Weights of a small GPT-style language model, trained from scratch on English Wikipedia: MLP 768 SwiGLU, 15.2M parameters.
Each number is 128 + 32 x the weight over its row's rms, rounded and kept within 0 to 255. Layers, rows and columns count from 0. Numbers have three digits each. The size before them is the row's rms in percent of the matrix's.

# layer 3 MLP down (transposed), 768x320, rms 0.0501, rows 542-605, columns 288-319
104:130133149133087116118177101133151143170128187130099142144070147138129126110107127197129135103151
101:085178131101097121116111166051135141124112131100117147136130151122174090092121065128130133147133
098:058099118155156142118152118137105095079134146125148076117155176193156125193149119137047111154109
103:155156118084116104103112121134141108101140073173146168125095126093108091097084118183153121119150
096:088092086110140178155112099159089096146115095097105143088148065143108176090075207125139110116157
100:072133149176073159142156109160117094126144132127190133108131111068139064100072100095152078073074
096:125160128147116120170118153155090097197145106185128090086129146120131144082144147100100177119065
093:189144144159136122138068102196137163166108136159128106112170157143141079159107142148122141067193
097:095161157132016119171197165106114114126136161165103104157096094130089115104137118144120166112144
098:123109139148118173069170147105199120143158160102162140146148107073125094216121096109097081161085
102:160135142119146135153174054192155061166049109142143099120132182095151135151193093087118176151115
105:116145198112166100125151162143070148112176151115112130109146146122117128151179144033126154132101
108:166144096131084124083126076150166135128155132135091087133119147149116162115137132154143106130168
097:089098148129109130087075158109135184137134092099186133086085136116137152162155104146110142100103
097:106131094131147154084109054068142119091134100172071156146118081145144083166100187102069119131126
097:088158145144156118133129146054143144181221157134138111093140144092062116144122150070090123126144
099:062169097115162114086065166100100123146075117120174111122143112161116130145100119120193125089082
105:171146099122124120117080173134113134113082208147101104095152122143144112139127214096190112146198
101:105079136161126063119128156097092125134106136118137189142114116162137098126087115123117088161034
098:139208135104147162120139086134110110061072149091182141107154190140129116147120109114145144141126
104:133105149138100125126122187139132152115127191163172150129138127121148115161104162174105130113184
097:113163172147109109124142125111108106168076127089129163167179162172109133145098125219145145065150
102:092150142176151204170103140161143085112104151146107078076128104123191170117171162134083190061085
097:113164163089193134097087144058143116157093083087191154125109075105095121087115103160156178137138
102:091109165098111127108157210105117193116168163118107117166122145072165145125160162140119141098084
094:082057140110222100091148128118104096101100121229119115147125142130123141129115120156095079147092
102:212115207149150113127081071111131114159117095087165138145168122105106109117144130089135119147124
102:106125068075167177163075116169124148081153212113107111178149121101194082175166106119106105122144
100:222159055179096112164130091152123080190162111128129181111028131120117073153134109129123114120148
102:108133132131110090176138086155096089136158095124137105146073116171149154104104113130136107140154
099:124140165114120129089110144110121175064068156161165089134076112165188111134112112158132148119143
098:149153166097150134121147104152059154110060184091125150126140049132123118094099123101123181088137
103:180117157181122167122126127130164151133145159104111124098149092127116182125139132141146086151148
100:038172100144072098123101154122205100119100178104130146139215113057118135150142156131139161130096
098:118172141092128209097112082135139098128183091114127149152097084115148173130127129132121117114126
101:114164145098137122161119128129116153140124128125108034200089111114075121130089158120126140136127
094:111087167142099145140169149136101082118065134136047132089140166104138132168132183153072174156133
100:104152160091139090155053147101150105114150105098103167108155144180146170184110087105095166183059
097:079171128081122138104095158212149114133134094200063128124184139167162109099056142106098140114171
099:088163141166115123083120136039132136163109145110107118137089100078125170107119138101198073140144
094:121125120089133095143126141105132073148143138140104134132133135157136113150152114107117199161088
103:099091056124168142154125127132124149138126127118130112150109139187110089110127087180123114138107
100:076123102187067129184154125124105117107124178100103101103144168192136140149125102143137120068108
101:088107101140122098115155108086200069149136174114081092226149110102091099130170100144169082098179
106:098122157126073106145105146101140061167044091118113134115129064164142103129152119111127131127136
105:109105105163136116134175052185105084077112124062100114148165158125081132145138134115141125052078
105:135132154150178055088118085138077110099143177101129084083111092130089137169135102109118168140198
100:174153093079164135121117124105121105134143081155191110128059121059133093077166141087096074183107
100:219168159095091111141065102137154100105102138122108116130095100147174122139074179199095133159107
100:118102111125146147116122138082133138085172105151157108114154145139213125172128113130080150139141
093:088166144146220153114133148113092138164114091117113145122195138109107143163133116158135164134151
096:140139135132122104140142151131104124123111149122071094074169141171179122081129119130095138116099
099:075132121134081202178092126148141171148090187094111152156091058098071119138170061159056104141106
099:092107156128134104106089152105122146109120130137089103091133132130155132144131130121143034086162
094:143100112161146086121146118090170112124135113124119048172082101078116138160132093143056127164122
102:157133090089174146144098110118154094156111124135143180137160137139151097122170141093118102161132
101:130125144203165104128127153122164116197169081098097148063132102089064075093124208120158110134089
099:144120163137130155131107102089130101095088110091131099115071085100076163171145098083150145129113
099:105084153171161169117148120091118110128097153089106154072117146176132081140108148063112150181180
101:168136147114113087105071169078117143136099093106182136088094150163112166081114138150127207081166
091:133121196177122103105202126136134130171057105157128149130156139163170147085097170077148075150146
108:075097193113078125089088087121108165119095175153110122163104126112117102155106127119115222100137
101:068115089147131124082106147086103121117151109082135147085105055185064195187122107128159121132082
097:165138114105157123142126108109099126142129134122087075159075143183144084138118164133155055148172
# layer 3 MLP gate, 768x320, rms 0.0604, rows 543-606, columns 288-319
099:107106152087128130090143168076118124147080142146078123099140146138149113111186074120086144102103
105:194150129135146194097067144091144086147138132118180171098137123128139177125091102140077065177134
099:133132178203097143130174128086207110132090168107136095150179190104139125107144161152144159157117
097:091112092084130109178130165105122172135146110091128098163093132100076115115117138054114144121139
098:111095156126102172143095167106151127143160118091120123125143166090089113105120166134136155112123
096:135162105092160137134103025114143117147154060124104146155059160108150116103108145151150126107139
091:119171136125092096146155146097137108172116112129151135148189188182100124100126136097113149166125
099:063092182135111135144147176126071122168080158095140098071112143153157105117157079197175131093157
102:162169096139127158092119130119122156175126133166135109118137111134162182160124150212057111148062
104:128127104125140190159161149135159060138166144137134079170147083105127126134138108123122137169111
105:137133142140185147136130134155095140143120119158151088116176123150119069132118138142148162096108
104:153155125107098111137124197118107156120080130091111107181173123165145178153215125124157097059159
097:095096115075135132155131209118105104108180115107143118123155165107113125148092151109143112132113
097:128105102105112117122098179172082119137072195045144130113103130110132200151088165081080080103118
097:137121122165111121081165140126090203131094122127152163149122107107146162132076084150161144146109
106:131149108120129181159171100110174164124108124087099114140176178097189115117079192183136127128119
100:114158060097144111102093160105177093106106136169171176161078143097057076158127168082143111113123
099:150127155146130101126163177088158111155105208131071147118147114121151099132110167082154137113174
098:097134105099166108106097072158157075126117060146099123108203123110093105135100147103161072175148
100:103086168088217128127127082097143095122171126142107126065124151134189076141105089144177168157161
098:162091129096164123129141143050156149110076153096159105199136186154102104118091139164153104116113
099:155167171108183142145083171137114126072127147105163044112075143125140112130121154094111097135119
097:170117100146151164165156119033144081109156109146136102151124103074123139124155169148071130207120
103:090091086057096136121146136119170116102109118136120161051123110133096072111031167120102145151129
096:108115077130158107128089144135173077174163081103080166115141123092074120142126122185068156120164
102:109111101104126164103121108145097144199141085159134153098093124107143097141165105134122117152074
106:119153155146122105160131093119067121150136122138076164146178134128170140112152145170156143143078
095:157095152110106126189160134126109135171111198139114156115108109148111142160116160078121144134221
097:171088107121177133163134177093108123135145135126134126088114141165087128122154150144151065194154
094:061096169120093083139116082109086095166141090115117157095062142155144096147116120149124092128088
103:188103143138129117121107127176033109135145098135107138147123133130109155137094143148129132085161
104:122104143149137160125120178144049149128165163157172108120080156082139181086118120134165120099113
096:127143074131144125124161114158101116128115152201139148122121106119082099129114105152137158091131
101:140139081045119129150119120149102129193121174107136163090148106201090113170118113135148091128124
095:098134136140097110122163170136150166050150112118063101123082164171151125179102122110181140124187
096:123108132156158163142099108112233136127118162145174149185087118096105092082143118127197135096127
101:147132136142108097092178156156132167118083214165167074141133163155142127115125150144158117164138
090:120125104110131143119107091164094134102075149103128126131149126091139187191148049103139149114103
105:138137106162071116144111182128103162198149104154103146180112136157118138084116160086116124079129
093:111105099069095158161079153110093090169145132114155187112128107076065086096098115118134124101119
096:144156092169070115122108143152127054116136098129108141148139161171181129177118166098171157164141
101:170194088120130096120152154100137136168106156185171105109181114110100116133138085177135105121157
109:097087161066220146122170109133081136100122091114105075173076052112112121147137149156095104154137
105:145118142144154163135132120109133125067152187188166098097100126114163115083175145184096101110099
104:192118156184120137154126103128116128124118155183104147081133122078116157172091128134140124056182
101:093165116223141135114140106108151135169072142142060075184091135107100121134136090093177134151116
107:113141123113156107071063058184198122110059191123159124093150111086100105138135081138113156139123
099:073120081167134116113116134147179083097149121184157129151039144162192152110133164123116109112160
101:174131198103092124162141105142154100110157148047153164163093180093098103175132074125170062140112
098:200116176102109160188178082127169165116125123089154132154134140149086149155097101149122087200082
097:142084093147149118135096211136126131169139118143138103061130132122129139129069096106171083191185
100:090130150136074164189142141116126134136108171099190144139108103124107153127155101141086114157151
102:090099095124128159173140100133123118150111093137094115174105125125132148146128115086138109135129
094:162122133116121099066124151087097113161191089162110127154129153143072115112192163166181119106154
098:155092115120145134154148154124161172158099113182146116082120137104157091162145122192120162145084
101:098217132152133135101132127140125129140155207122111107116122159126159143179128124134157157161144
099:189116126100144115134121143098140151135138099149144133185112099166152187130182125148136097081111
099:089113118109082116105139131143081180085116166159178107147150098087154088145118161107127085142213
106:106106154141130136118122231117168118143133134095100162115094186073130183144109061074127119172113
102:153135080130077086158090097124146099138130156103115141112123127123114107152138145158130112152124
105:138153099099144117059164093171151056100176094117167192180073099148120110128154113127057097137168
105:181114129147086138126109108040122181157147132167075134160137098118139106122031186108159101135113
103:133145137135113122106132145139129138086107152243131148117104089089112096144095129133119131150088
098:116136104117153132131135081177128132117107181154118213140105157154123107144110027134189100083110
# layer 3 MLP up, 768x320, rms 0.061, rows 543-606, columns 288-319
099:128119135129079088182126132100146158160118153123101116122168088138175103148137168121163155146129
098:158154155108129164125137116079115082130171138119095147117068169108122123086201105112103140184156
098:120129121134182096157196197124118193177176139087140129136065123138090118087157134122099182111077
092:154139149136167100117112105144112089165116155156139161104103140134157122128096113132148187084099
096:140127136162116122125074148157094144106163193122126057183132162077151202140148161106113142143068
093:157071131124105134153087097182132166180136108136103148139130097075173121074172128103118126112155
089:120200138127118145137117152156164131167157176182201132152156166133109160132152159133115130124112
097:140102134141101117109119112131154077189141164087157104110185159108124154080140150146103139145149
099:131126158131083168151093129111116113167138103115159060094144098139120153069115180103177136173106
101:047120115126062132135148176096159060077177142091083094110096126127111094134125209119118063125126
103:131103066132132124116120117070129125107136113170139119089133193179078151171103130108068113155150
103:126100127116085134150070133125131164088177105189106147137085148140182164125120071139128115123129
095:102100175109148161125138172145128128136142131078087170131160132142089118157126142107114163060087
097:120179101126089082121123132163060118165159105132093115105106115196079150141138149137175100061137
099:092121090109148123088083078148124101164150107129156143134145175176143122115109139145146109169133
102:152111125147156111084157135161161089147092125116143148069103121042109125146088123075161120142075
105:080147105188119192107165114118120125174127114116103067086127127120096141126112147086125135125153
097:059143037099079181150089143143110189139134117153137110117116134129118123136142099130152138113095
098:104150094081184142193091161078102167090141141094138136089119144134118130113131111105147117138111
105:114125139134166115172092119120157125105106059117080122139138133171123134186105075097119129097148
096:114146122136071161156163108127103124085128110178136126080124115104141091114177107166163095126082
100:159114136073199165130122128160101144111135113168123112121153084094069078126157146134154158109152
094:165112175170209128106148089135026142122124170155131118166154156085118082112116174058134125069130
101:166148099121129166156100151117200160105109197071166105146124131138137155125182131118158085123150
097:121138112106132097111100166114136148151055123135128083083029079113106131156113176150150146187146
101:156084104064126092091133168134103078161091139110126149089125093141147100162091146105156155119080
101:140182130091142192087108064097122116157132136204146101113087149105110078169125079084135121113124
103:129134131118171088146148140098143164071128229098125100156153152139165221148128121106138123160187
098:104151171098109098168116089168091099111123123090154187116109135103103136171132125107164123139137
094:113162045096142101137123097094115098176126095130155112122178146096093128113095135149132154122166
101:123096114169088101134132191123151140155129106109120132164141196134154149147119176111121127097110
104:146124115114151167131157157143146126156075072148124190145089097147104118072152108159129078112116
098:101151136110157180150106160118146116112101176138115170113133115133149167161180154145107115151094
099:117180192127183153090095123136088081093153140141071049158116125171154107118183168126117105097094
099:084145105150134025145103138089128088124143078106157120176157121091196153115110128118117080084104
098:164113116110157135163164111118187104179130048099115158164132160151161153167165162091111122127158
099:040140075119120096062141131138158121123096155131100117120097172143057157191106149119114092135168
098:116110121145162139163177106115098114142143068175078157132206130144105010110126216122145135120174
097:126144136194145093150128107108137140126156150129139129146160143078126122131148178112128126123126
094:114121156159133160168131128150146110114147142155090122132125176103133127105136104155159077109129
101:107169146103137143050198113109107143110134134217134121132137146112125143120136167119105205134171
103:128159160184153178149119107129138107154148148128105143138142184174123099099145142205142192134105
100:187126097163202117170132114103139150148130061159086150147056138147116135174130152128115103165068
103:164120171088125107136134125092149115181123133148084192097104118118156134111174177078105128087081
104:112149169113124092133137157094152149144107126141102151109141184119113112075071124118062129191136
107:178175142062134102112078103156153119163107064108144121117096093098154135139093147100175138116103
104:165098082059143115146145193146068148143141120111136097149137139129163128107119148130157117108112
104:142162160059111155128140183087126126131126170111085094125132139087141115141126122156078086110077
103:115106150115089143092164104085166142105069114090200088125162088144166120154130176080086123086119
094:163130172135111141089091075170087114076092178196085108080097145111085112108072067135147098109141
094:148148125108163172096086126137179128151141149157144138156106175140108107157201146164122177161094
100:148100122206124126123093149140164147117164133107060163138121051130108124132127122087098100141162
100:136111137150146113112141165115118123129150119086155137115110191117202124169140176109142157081160
094:138042146147099086079140153148107135134111111119172133126104098090088140123133143112128097149101
097:096163049148161147089131179207124117052056090095161137180098119168159090094147084086177110072135
101:139138150149139066086112147169168127152112111154103076148148170086119198118071097123134159117093
101:147164100081132140111141165137120102121148092134076139101114141117092078132149151133122139115171
101:161121169110192226144094105136147135122109165123108112107141136142114090127157179147114143133148
107:167102113117177161105108175113106099130126173125151185119153112179058117185115144089116119090109
094:118159136114105139151107118124144130135154119123138166109086124128117169190108181132140132114202
106:113179181125096118124129097134125112104132094179100147066035091085122113200188110094164182162134
101:106087079117094111144133157103119110101129110119129144160114116131133127093159140105063147204105
105:154116123109164108151087114159149116134153150125148121104180094174118164135135121122106158078115
099:128069164132130134104096149081084132126119080117149095122093103135131182145099180147106197099132